Each number is 500 + 40 x the weight over its row's rms, rounded and kept within 0 to 999. Layers, rows and columns count from 0. Numbers have three digits each. The size before them is the row's rms in percent of the matrix's.

# layer 22 attention query, 128x160, rms 0.177, rows 0-63, columns 80-119
086:448511462532459521479537470491500468542472515493508451442527468526511522486490518449458469493469487513536406505476492499
084:475481555565499480506514455500539491432508492520546467498505501490513540448489454435444554539575482504471592490532473456
087:511510421454493468512512574514419468527520459532444482509521503494550587421520558464601505495533478483500447520468530527
085:538550522500529571511574536473494459459511540480470533502530465414455487494487542539496505543453495497557558481479536480
091:470524464479479491480514521582537516499455483444503461504427502456489484520576522487504492492482485376504492498466473483
080:546445516495570457540473577498404471450530474501471525454491468452559446483568469476495506487549540527503585471496474478
084:561552609374462477495482520566537505537515535486528393485462501458471489401516442534513512466498523459476476585440443475
094:519532508548509479527567476528489510519490464547581495475481543508495535493544478410535475532488488522486549508539504501
084:516491492545516444452506535483464551432507480487615517460501534580471541418512468465555469535485521486518498456526443542
090:475553575549520493497500457443493465483458539510464501518435434516489478465460540504523491444508476557535588546510481523
094:507597445462518516542527497551544427591601519503477515456494524502478498503514541453554513492585528466519508535597514505
082:472412478454497453478476473489521493470510451633603574497568457477509506473503445600564487481496563534501545510441491556
087:510513488472523504470492536496534567519493525435463497498456494507497559467530526541504493526454519485504559494443512489
086:530487479497392499446515472464477502473499508474496508531485473485496455584458522462507526452483478427469473561478505521
103:492565485547490506443495551597550490507497472492474558448446479474452500559538487466512420469493544497483423440506487490
103:525537478532508502461491535507544584448518514490490433458451502437475543508404518515514475493475533481609464536463533494
087:503443451487512466463498450530479580500491510471449548517490488538466477504474488506444477485488523499512537441543542546
083:527511476457499493504484378490477492498543500508540545492464506519474457460514459461498549516480433555461501518531503458
078:517468566492480523423480514413567501507431553515452505423464494439501498516479483485533577490452444472512487531517441511
092:515470521454481483575491525479523510608517499456505524558499478558475512491508474455476541479519478476551470510520549508
091:468541562500507560495493536453504444472487430486502534426473423507518484514472449540537505460491536563449434471535498521
090:506521512491480437466444450597515493483473493445473493521473565493528525503530541460528471525475527525490462575498478513
090:528435565516526444509498480431544468529549475569474488505541417469483556482455504436470493414477491549495508550475513553
089:472513544504508476492564402528530503538490523521520511544498489501482505503426515539547503512465456554523467480487494547
084:509496461450445494488429530484515499467517457507486492476439490465510486593511492448486579490437443468436456431482449534
083:477449525523574434457518427477548506515478522527426510458520538471488524501426527542466525492550505522459500523554465622
095:481501486502518442533457514492508467486477525472502534556496537490462576506478450526525512473463472519507466554539520403
091:504514564492471491461505508442465528507541564541533505512476442537469504443544553519451521464568469458538478491459529563
078:524487529462484534515469492496546423461474512531462442505551548490460529473560491466522561483514466388539462494484550482
091:508498499477486500440500508536565501511509463461484503487481505587442537512494528468521586509587520443484452467567549502
101:493491476441491462508438477520517506517406430516548507619453552464480469535549490485568523520499470566545513591543501443
096:440416529417461505510536487496476526514522471467466499566546481465409552527447514525544574466502445463533533588530443422
085:521481572443498459449442533518523482467450441425455468494479516501477469455557545474516499567471456491511438507551525555
082:511563487442522510581548480448471438490549460510507490610519492475440489511465494480503456489530463474530507502502536473
095:485532458489493524505505434422433517485467454596460480474490438552516453488503525482488441506499475452515487471483505529
095:499488457512452483548528531514482460565557539533546482496513467592475497492574494541487473515524554515510509526523414523
091:507494475502507513466505515550545427450505529494481500485492504457532536521470489473494528402515459533484498447493557483
093:484519581554402552452508526464498477462399530485519470473447528513521510576450464513480518527485588581483469407526552515
090:501495547528508561468556480515454553526554609553507516530523367515497413516509510511481471554502501546522439489541543457
082:469508504514495495505500462431527507457525472503498472504536536523451547474467450533455493523579476435459493474468446468
087:453438538504502512519521462488423562467463467487412508429526543476503513489521507553520569471505473463546601477451496501
103:512514517424493487527421458510577543437522504542531509512549510499514574526488561471546492537566514499534572475500503521
102:496475464539557567469525465527531530529539474557463535538484472493520500378449486479512503463481508510477458506492566602
090:477421568532493446460539454541510566531455501534551515499526487508562531492539497478487513511530494546536543517558491566
090:545474531527497464502556499465518493493546493492426485467547485429472490430489583496435548563479512531554450448525561497
076:479553526446557545478472468443495482458591517484517503505533570566529451460518566510446546511594539474519476447530456487
094:496376541508495467535549450487544480554563490519498477509454502530435452545484469571472522485464494566508534558532511465
086:489399528494497507503501502472609522501466532475500498498492540447536447504488504532497553495522491442549509521487435500
089:544498431475436564512455555526508450520495514466472554532493502425478487526424518489583470531500446481517470526506564453
092:408455510538474473466537491461483447482418490477545423440469475503547486564526533519476549526481457514517479496450443556
086:593570485528547488482471482552571508468484509426534461465527431486534509446575492467492496543469603430536457598516482530
086:510516444462501546582502501500432485472497510497504494477467487490479455519548461528584463479515430526465524487455590516
100:488539532543494519516489406487518500511490535517501531531466509521482554516519476453499562476568524477566477455530499557
088:516467478492488511589491492519506514514516564557521506506579478560533476488503488522535450493518497431471431459549496482
093:405612540524421477469485464513495511549467480472525578529470463527436501501437500515502527499539524496497496501472485448
089:500475498474508553459527507489431504506402452548472586491506444511576539478460482512505486419515464509484543579526451451
090:414505508498454445487444455523522506475558471573480461536472480534435484492508457544435500499509557531490450539442530577
097:536443529500487560454455454461539554443535516459467423534479516442547546479554523504415450485514504456453503565482538549
086:493456515520454464487582478536458466525481517524532492481527466493507431592468451495481500539510532512496499516554537546
080:489487535522474477539475466452490494503478504506586456520489534469515474530502458537568499544457586582457577540552527459
093:472524442469460472489471556494507546492499582451419477557450454432487491524469472490506518439496452489515478519550479529
094:544497501474489522487455508445510426491455553538471519484527505506521510442522533522479469528520496442558498500536548506
094:492557460603502549421491511579582530482455555525492476491482513475513488532524481454497534438466538541532487452484512504
086:565516515450508505511516494517439444487463490536496470472532486535561498481505486494510502484497505516503500487497469480
# layer 22 attention key, 128x160, rms 0.178, rows 0-63, columns 80-119
083:553500511503537569530529448523518501474499472495490512542594459507430519541552497455460512471472492555515568511493516444
083:505508548572481480525531492503571465533473452577548489514483464451533563479634470493465571473533477559544522460412547462
091:510472493428453479460481468573517545528571431502496434551535512520498519535471522485477509643524576390425489488481504559
083:511557424578561467447500511510435531513467525535476507492523513559549474574533575521509511514475516446538467581470478431
092:487408580543509519486426532523509550484515481504590534508505515525458528459553519514466473501550499520550514497511487485
089:414490416474547520500494469457522456536500513491410517479472575500443492471573474461483481511508567543496523524471518532
083:459486528510524539485522568463459462573554541481506467470513480496497481521524518563448500491536519488478514527497503564
088:421527470433556487551534423470418497530526476546494526536535560466571473453572495465503518536482491505423467575499480491
089:558521489483543587491557474521511500432516428508544505491469525546559507459554498517521474522542567524473502525564563463
087:455429540561441515516529460508529500478490559542521529475559466481552458543483503448474555405506511505503498511491488553
087:488511538478493517520546495479527477495567509483496514562514490477445557512511523490515492542494505469454497526509507485
087:555453472547447524534490532474482528493477510506501520488546508528551493469494455517490452501554552518552498451463442494
083:582473549476509487464561538513561481514446504520473524485541526455490534499529538527475485524513579437593463605493487491
083:508509494522500514421523475508490574522630524439496564497445470505439514580418371559481478390542482453504448498433517497
097:509483480626497428479471531556520503446462482541494574512487517492465547461533473458541460434396569580461453507467489549
099:490538475527495518463488460489523574434521543465503449465463513512460546490448507527537433494479547605477483494558557446
084:522544559502568533479482505630592448511530462524449531458581558484478513451463530560453528516480535550510488506594511518
088:531535476507523344554479577468530483543546562555543470512549494508455527482476513502503532493470470460463533445495548508
081:489529527532475499459500466432491544436484508537503476536543474416504514486471495530533476535523510559517481579420471546
087:580505574422493443462458465493581531545571555528427504455545468559430532499483472509496474472499427484496508472553530482
085:472513545507533446445575492466518430456456507474472572541517499514521477539453445527481508474499528484487511566497507425
086:460520482421513501466481506507490524482502482472527521533540553471526531525583558436539503434525432510521458505456495494
085:525493514474534473460460429471534535454486501522530477513505403458462427490489479532433499426555514477491496555519539549
096:502483489553531585559604485495533543545511536472533501426532509480517532501495475455529471454469497440505478509523487544
083:393567511466516480504522535501510525416439460523518494492446446418393451450506425518509476453524484464581489511498523517
084:453486480555531457434522461524484562510549493489499475486559495508509517455451582486468470512487499426454539510512527484
090:505529551464520508565502521464524501519526474469523581515476446474431538538485536405523549455538472566443551503526526465
094:530468466465501566473511472523539416489503475518453573543510418474532455487450511475407509506463480552454511546436506513
077:546420487479477540513484535444536481429477516491626443550531548539498528527509494535520527466484462548543513564535559552
084:527529450513497520447470467457559516521530466500467366471511462574502511525417483468495488513496477447528550516496545495
094:459494432450492426514488517530557528514558464578484548557493546475471496585493472452528508395574517476551498497480506491
087:526434458423409568474517581498509486538505503444473528477462505489462466518454527563516508461456380478440492559504530460
089:405476557521497498471440428459522514463454503463519502515498507454539469518507445463551472542494513466541539527549467536
080:422491413551508472477516558503510499520511497515523524535491483487469522525500464475509513528527533546517502440527579390
085:473513517501477528448518462521506472479483536553447456505580496458454465508531607530486491481444469516449479504517488496
089:517494563494421528511485493502483525505544509540447560470552514503469518537523517475436499547454448477532570509499439562
086:500492448497532512462500441541521554521446533485557485441428492483485555536557446535545535499513503477493449538442452427
086:497495536474468500444461537570459526517453474469509502518450512482560575561471451564489506480473513557608513534506443506
090:511468538558489504509492455505477474518542501535435503519528503518490517534571447540459461467449544508476420582539471479
080:524481528552517537555475472493501414514472478478431449534465456548479523462536495560474496498529474507501526601482471462
083:481474536476567547480527535518505628497516472457472435473569490564541443528522534457511518526533426526548503506491521502
097:506572548479469480509463505522495483470445491481505522546570574384503504401495549477532563524535484518490510525519503458
096:516422516527510483473586427537491496483525576553563492543511487467466480424469529534470517534461491459487490499527502588
082:488542470464449532532530485418513485442528483509588483484494492498570494475541398506516525444522445518484441448539437573
092:539443476561527484465530470485578476519488570489425561485526460548446488512484479507440514454535519508542436524554554458
076:517548534452481443524485468498488487498505507476499475486505433484522551495525518531403502506562549465524472566549536495
085:474469509562468505494493574487518502578535514599581464536482533464441451573459566480513503483421542490490516564536442459
092:457410467495548493438479532491494480436562530569542532473572483496509557478470518521563446524462435437536514559476509527
089:573528517529538508534445569539618471489552546464594443447527518514420453528475506516514475551533550475462529466479483405
093:489478490485498521485483485480537559490405521559512436456448500438509508512457547569471507492520559480544558532506455477
083:483559507507506445556440410429481439486494500466482524484498441498488545496547411552458468507532491490507551471513472508
080:509498473493546546494526474524488494513586527525533563521507539517483414515509554492563479534487450525451518463507550489
088:435493550521492553485518405460530435413526475573501500522474524423429520507529492472452570501534503520497552470483496513
091:527494486493496481537436483428486480506516459544457554524554505508509449509519502474532491530554453470466490464540479479
085:521536463465486530500487480523447477528506465492529470495482473530480528488471425416479527420580452517454527518585496491
087:446447577541532492441565529442498514500474511472507557466583409524553592473459476492541524536477472531485490485476461439
090:454446500539457498419446443529524517503524496512439520532502448480485463486504440472454544531552525473556512469507457530
093:474477458450494555454444457497528536504503474471482507545532424522541537391582499523481423508584475408565499480478479542
081:491503598484466490485565475478465501554481528516479562463515506491590494553491488528488437479505516526522558508526515376
081:449446493517491408514487512530496458482510435441458452555546529467472497508474513517484529537458549480491515466518527435
088:536482466445412476496481569507465532424511582507496531500489431469440526560413439454484460468484497554443472502515496539
094:576459591465540518458494437565451460504494469455526491478580429481578439432481523439498525591499512510491406495502502464
083:503550527546541599522429459489547482478508565489485574453540551534484526500474421534477518425501410505522500538529456532
079:472552469467498499533546516549429467447563423528483450478480468518445494563492466510500511518566559501506425469522444554
# layer 22 attention value, 128x160, rms 0.235, rows 0-13, columns 80-119
102:522530519510481600485503453511515421459543487502462457477563470515471511488478518502479420532469515524534495470461517483
091:517445468531620483427518530468532454545528506473571493561501555460493473439552512492466524525517533541495490528504465493
097:492493501546499499479460491453496499419466467495454543547427429531497585536524496485431537476552526623502593527496479543
090:513486412538498489508487520524525549504438536495464567455502537488499461463469554468541433480485566474563506504496562479
100:480519469472458544444533541472522455506435413476502523540517486582542475521480521414522495510543476535487537555471475496
098:538443458555551487514521583511468500474513476517477512575511510507499487452472491519486502492561548568454556530502460540
088:467524499455462457575521479483477452441451526496492527476538516461510498517499447465475426488536437511546541594524550522
092:483518561465556523445468482538410426514506508493538468503484415529497511461501518500478500474512508486511480545410493490
093:496502502439434484455498505464462578473512494462572539459589418467454517519550465536478510504509490501506476520465511539
099:432512494508540474575529493507487501488524490437482455491508432493486505501546495521531498597559479516509528509443508471
081:502494475512447499532504525491537522504532587530536489523531527572501516541460586452493492428496447443482519507517519515
083:524555512497438456522440480570499486424532473474429483503544534441616522584503451484519501450521492497513531505469477510
092:487552543480525514499554494551491552519464571482503479494498490464523499472472550537501460414517569504493461453509559504
094:460563468529538494455552454512472477541578523464475531507504557465450474490506555457459504432543534485465476514554571436
# layer 22 attention output (transposed), 128x160, rms 0.214, rows 0-13, columns 80-119
105:523472437512490491522413580451465484480449490558551454530428524451519513501538461554585494508447516484518545503479514509
091:501563486527473485509479480500574516454435480532500522531551500499530498527441436557481497508432484507564557533531499542
097:557508432441492511545540505557492510533576497442508504518498537526460495543531554537525477447464435480496434442491477578
084:524514573489483486525523466512522519540514451552513473526506506574521470501566476492381490453516480451440500487485562550
097:522528516518500496505467509543520515487493562578494484460501524430533509472491425509414553442504459539484484410513509543
094:494521477510528510491479420525553449532528519492493472576474540493485460538505494479510513430475436488490461517578469515
085:515457489520517495473588522559517526488495518550491543463492517509573507454499563510492525470556513511544442440404465470
090:518544564558515472514478506462551501509512500313503460457410606485521484522533527531462482526519514471576494475562503465
097:534461514471505501575496431546448410436449502412517530493442523489450510475450468463566475561432534496479425434459552482
097:481530493517487520493507487502521499402456523527513537415488446449592587498473591507503467500512501488522544446507508499
084:512560469436535575547492547492476474488473487585499480541526533470522443517579484473479469497542549547452439492510487528
076:471502503422536483467554478508498556563512525508535533548471532518478449464528632514478538486484521511496484511457494447
087:512472512528500522525514503464516451523633528495554544485479492494439519467541470485464452543479438472511553545517481445
093:579455515511510480475484494553487567459476536445479527495450478479523585444487472530492474526493538498499514517502418573